Weights of a small transformer language model: capped logits.
Each number is 500 + 25 x the weight over its row's rms, rounded and kept within 0 to 999. Layers, rows and columns count from 0. Numbers have three digits each. The size before them is the row's rms in percent of the matrix's.

# down: layer 3 MLP down (transposed), 256x64, rms 0.0518, rows 234-255, columns 0-63
# gate: layer 3 MLP gate, 256x64, rms 0.218, rows 235-255, columns 0-63
# up: layer 3 MLP up, 256x64, rms 0.22, rows 235-255, columns 0-63
down234 128:471504512509502494495527482520510486487521557449520527487498493519460490494521494549518486464507470488548497521541513515464441531538486460490471479476498490501490476491481544465474522501510490
gate235 086:513487507478516524498508473497475538479482473497557500450461489504476508477485493513531480558505491499473503491506503519467504491512506537509479573513482523472426498476485491499508509536482485
up235 076:470502481519490475498481524459515468512501496533508490571543531520493484492523471485488462469486505504535515560493499490538514492486494497500529442484536479500561489480493504492498494471526499
down235 086:465513512496552496478538492524497490503478519513546503466469508507518472485465478502514471529507482492484489480467494502491512497480530582488472528526497558499456500500503499504486535541509465
gate236 111:520473464475516479472501507502503491487480506501516455497497540491493482502465488535518480507509511494465458551517484572523503462525505529508505526455485522510470460480484548535520534490513505
up236 107:538479452508481501501496505506467513520488536550504458529457491490496498517490493511509466505546473471482475529529488556504467502505514528505511522484479516521456475479501523507515558503506451
down236 108:467521503525467511510486488486501535542489524491497531510506525450519510531549521476491465474479474454499518535513519487474494504481472463541563525483497496485492518497497528482542542505521513
gate237 120:488491537506477486484507491511488545489481499486494529454501504501462486546521531513495496501444577502504499513480482499515529540490516485492450499522531498464524479563489493537491476507517504
up237 102:526512489522548506503529492486533502512520505531529476553490540498520507438501495502515540471521450468512504489511488494518525463474473525471513499499495527544493494456532504491537515499462527
down237 108:508497545537495517507496515516484532495490498493497531476493539509466509502524530525542459496473553469506487491466499502511499544537523461500463492489562496474529487549468513526493531485508513
gate238 097:520478505547527508500445494522488559491478521476473516500494473460501491484472470451472483483528511543451489495497495534507512532492485470531545531476497505510518476508505538497461512508504520
up238 129:529483504509534524505466523533475523473517515434514546508509498471470525523486468456503478497467512548457527485514481512479509507518481513499534495519463503496474497461515547484491471469500519
down238 104:504533488509447510472497476471553466525510490554508499499500482530540464524504509538495502482534483443542469484497514467535503506486498466469470503500514504475513500516471481478539529510481495
gate239 053:533536565497509458464504465452500535470486500516493508496518504452497526494562518485537504478456499516518488482491483495522541512503530493464504511459500516491470485518517486531472496511481495
up239 050:483454450479459490515492482538485486526541531490498468532526521546494467483474478487488516503534457485532478518512489510488498475491480477532508501546470470517483519507448507509494488500455517
down239 043:494518496489485490508504509484495516482458492496522475541469520511469519488536507465538524559541475494523485551483470479514520506500492462469497507488471480479494515509482514536461480470429487
gate240 094:526471489507528495532543503528483478494484486527463520500490480467477493527498497476551470505493521525515506503497499543506502536516551460521536464556491523502492490535478469497510457542526505
up240 093:497515500487476482472469519479530497475487517517480505513542487528505512483518547507470460516500463487513482488502526463520499468475504495477426458487500478515494565502528519533462512521488466
down240 082:449495483485483543516514513465517490512475476544484536513523480508502533505423500512490489497441495507464483496496488534485492471496498480460506468484466488474488503484476466514504519554516524
gate241 085:451484448543485509453505510494509499518488475502513443504513506517493524502503460522507468490510513516470538506476496513440529452480478535516460476451473537487497501476499498513506493476499504
up241 078:457477480545493524448509518495502496521492505494497435515517510523498537517515468529485458491501516511472548475512495503441516483473468525504446476453472531495501503471507517508493491503499492
down241 085:473522503482519487510528477522503462553507528519504503507513506505459545537507506537508487521482517481495475495524460517475446545474483514497487506471476487509499501527539500450526471546505546
gate242 136:507506455482470494471472503503502501485494488511497467546534518520477443546504486494494433494484456473494503446513501494496509459486496524484528465489474514505519520488509547544486497532488520
up242 136:490537458501469497500482492523462479485524507478478493515500500483494484494515482468484474503486463465471484482472522498472477486429443512481526480481465526488517552487515536532463504480468504
down242 148:514461529554523509497491514504527533503496503496527509458518488524527511470482495519518551532501548495522497508530486490502525529527515467563503539552506493482497470505491442472508492494508483
gate243 041:487493507511452498483510502541509513528553552532520484522510511469484510507531507501512506482491461491506497527470503483540513462487494443486538504498494484485527501464483501520520559483495564
up243 046:502472480522494494475500491530522498474520467489472505467577442553483514485513487501490472487520451490503503464510487538447501523548506489509545504499521481486533503495480512522499511486495479
down243 038:554489469480485491469518491498520477454541511474481475493505477499532495476450478488525469487512489486530477470524497518467523484540503533521474508516533515519522485443475517494483460500460476
gate244 093:518480543465491495460512510509494546502462468456509475499530464500480547505507514494497511517462487501502491505489495530521490494501490554549482489470519502498523440499504529519484509509511571
up244 084:535487511475504502467531518512502561485492517437523490465531496513480543501460520466506496527465516518488490494523531506486482499511495526546463490453511482501515480488492506506469518518493563
down244 080:514484519474492528526526497481555480482535527517509516497490497524533504502478518519487529478506491551508518473519508515508573539545545490478495517473486527539511510467524457506492531518508476
gate245 139:522491498511491496521501511542484476519517527498504529528507509495516501476488539490495459537517502497504504435488494449501425537507531488480509482543475494474497529511491497541469514463502451
up245 129:488510522505490488498511526552456500499517518504517505547487528537519511556513493519553498515499482505528463520486516473520521448520491554518477538496500521457485481503507469475538530485486514
down245 125:539478538484517482517521469545517491510501499503489509491522498462481517467497530510504477543532501513495534447526489479484483545487521482448483468510450485531513513470475513536484458474484488
gate246 084:501488489523443472445488471496508513439452527484488477496509476528423485509473509486505482540471526537463525493497489516515517470476512516495513527479482472495498496496514515519477482501490525
up246 106:516525471463534526524515518475504485554537505543515522515491540469534504502487492520514483469541492467534474504506510485454489494510484471518508475487535546526515467488527496451516537515499503
down246 101:453455510495517496471511478502500508470526478499466472507519517496431499505523514495510477534460524521493545482455521492526527514525531546461466483501528485480504486524494506534476460500507518
gate247 165:525521530482494503509453481507461538464481526457517500491483474499538520526472503482498490510546496461444518567462457489511523491508514461469509496502513504488502517486481502502477506536522521
up247 187:495496525507486504495530488506510495480444511471561514488554496496532516491475462489502490528533501538514453481493465499501504455526570502523469513482491474511501468520513485495498479523462524
down247 206:476460488473500495510509489490459501486478522520499488485472500463498502500480496456495499515466505480492473521461500505470486524503396455449533512486510524515498514502459489492528485505514469
gate248 051:463509520507500472480525486507477496562493530482519539478476482497488533468506451469516514516514515481513483518477527441488514497490551504542483494529503498498519458502458515508509497446498465
up248 056:500508502497517540511520528500502491503504504518477486546533522519498466518509561533469436533483437529494507484493481488517488509480529555480530461514489501519505511536511494494490527511480459
down248 048:517506488458520536501519540548515499523524472476481530491503530506462539538503495514535485518479465470480518474537512473473499514522508536493554501513497489507487487500461505474469479453482459
gate249 120:516509504446476492476484517480546473514466475495478463539510509506506504479489489503453470490507502515494497507497476522513538451499486524494461515437472517532521515516526505551487486498481556
up249 120:469500480440499492491500530460523467484481491446488526484489502532496521469491471500485492485499515496481538507461488520515480473514503541518480504481439473519532512489483534518515498481447546
down249 103:538513465495483432467557460524521507513526488515499502550505559528487497507491532518504489473529477503519491520496528501500495470491505487511467487496534482517472426498496492512513498514497478
gate250 095:483527496526524542537535497550498483491486541499481517450461475557492485525471489472486456499484489508500489527465490499508470525497467510501508460481476504461543488516490504528500518529536487
up250 096:582512466511516491497532486503545480482484501528541502531521508523484516496512464476507513492514516450482496503538535503521492495508484480503556480519563489505468510488484531503531526477489498
down250 080:470479492520493539520492487522457462511524543480436523420449497510491510508501518517497516520503477500511504513494481476509444542479511520516480479494472495468525513509495509491518497531533499
gate251 108:511514484484536454479497508478490521505463482522522512509464517508540523500500472435500486468541507499515500500510507461538495537531514446478502492472485534505501474514476466540517528489506553
up251 101:500484473519494450493470525485494483495490445515495503468464484521524503508481477436534514477539507512503489522525503476518492538486523432494535482484497511481523499541516483504524496518463543
down251 105:478438522527475519512501505540476488475513517488507496495529511490490485516476522528502494535467474483473534526456485530458502458475515523514492493505538468491499547497524529460514451523469491
gate252 099:540499503449481520467518495500485519482460490542484539522486522479498515509535527478503476473473529493486481521516500470537499472508482499475521471513568531509491506448521497522516529459518472
up252 088:471483441502519480553486496477513470517543522497495460514507448537499467497515493476508527515502477505502520505465465495472464522489535492466494507513459462472507501549493501507480460529513503
down252 091:529504441471535476500509547506531527522522490533526507518507514498506498508536479431538465518485526516522546499491497508486479462506492492461491454500506486494505524500496521533479450504479483
gate253 109:492467487487523542499530520532491510515501567486466555518474473498511513505531528446513497512480518509486516523499513526521444538492464487519487445511514502489488512491503494472539478479511478
up253 100:468499519520534524497512511518499485471559523516451479466524471463491533490492541482510550501494516478489504511508501509492521507496480456504507448520532525452490514517471495477558488522522481
down253 095:515499504482559532497563494503468522509453542512479551512493484523549493462491485449509519501518488500475476507487528503515474471497479523514462481501513521491480491487495507476522465517549517
gate254 120:511482481551480517514457507512497514494531461486488489503519517519507476492496507483494452490531515483458471494486511459460472503486464501505485488543512551485520557543554503514527487522505471
up254 107:503520497472559492456525495482539500486489504511524519467475500506490534480485497505504559507485529524519528499518480553521529491511511522500530514449490476490467454483444496488469523500472514
down254 139:511489494487478523503489498508501499498590493487484481530428504502507504501506501496516454468534534488449480493481540508469496490494490486475485498555530513489497499567497487496483489483487486
gate255 106:552518509524505501534490513495471500517507514498485551550505512522523496535485523490537509506486516517483472464500521464530475517518533474436510473495543468523451484505534497522500512506493459
up255 110:486492533498476469468507478525491539515507513528539495497520516488510535506521531522489490570477491510490474466490515518526480528523530480493508540569490472456511481498478495468530503533530513
down255 091:511480524452505476501559439513526491526506458504475498542523523481532528510508479521481501478514529517500460486525520470496508490493536532496500457504503511527462483472526477515537508470474476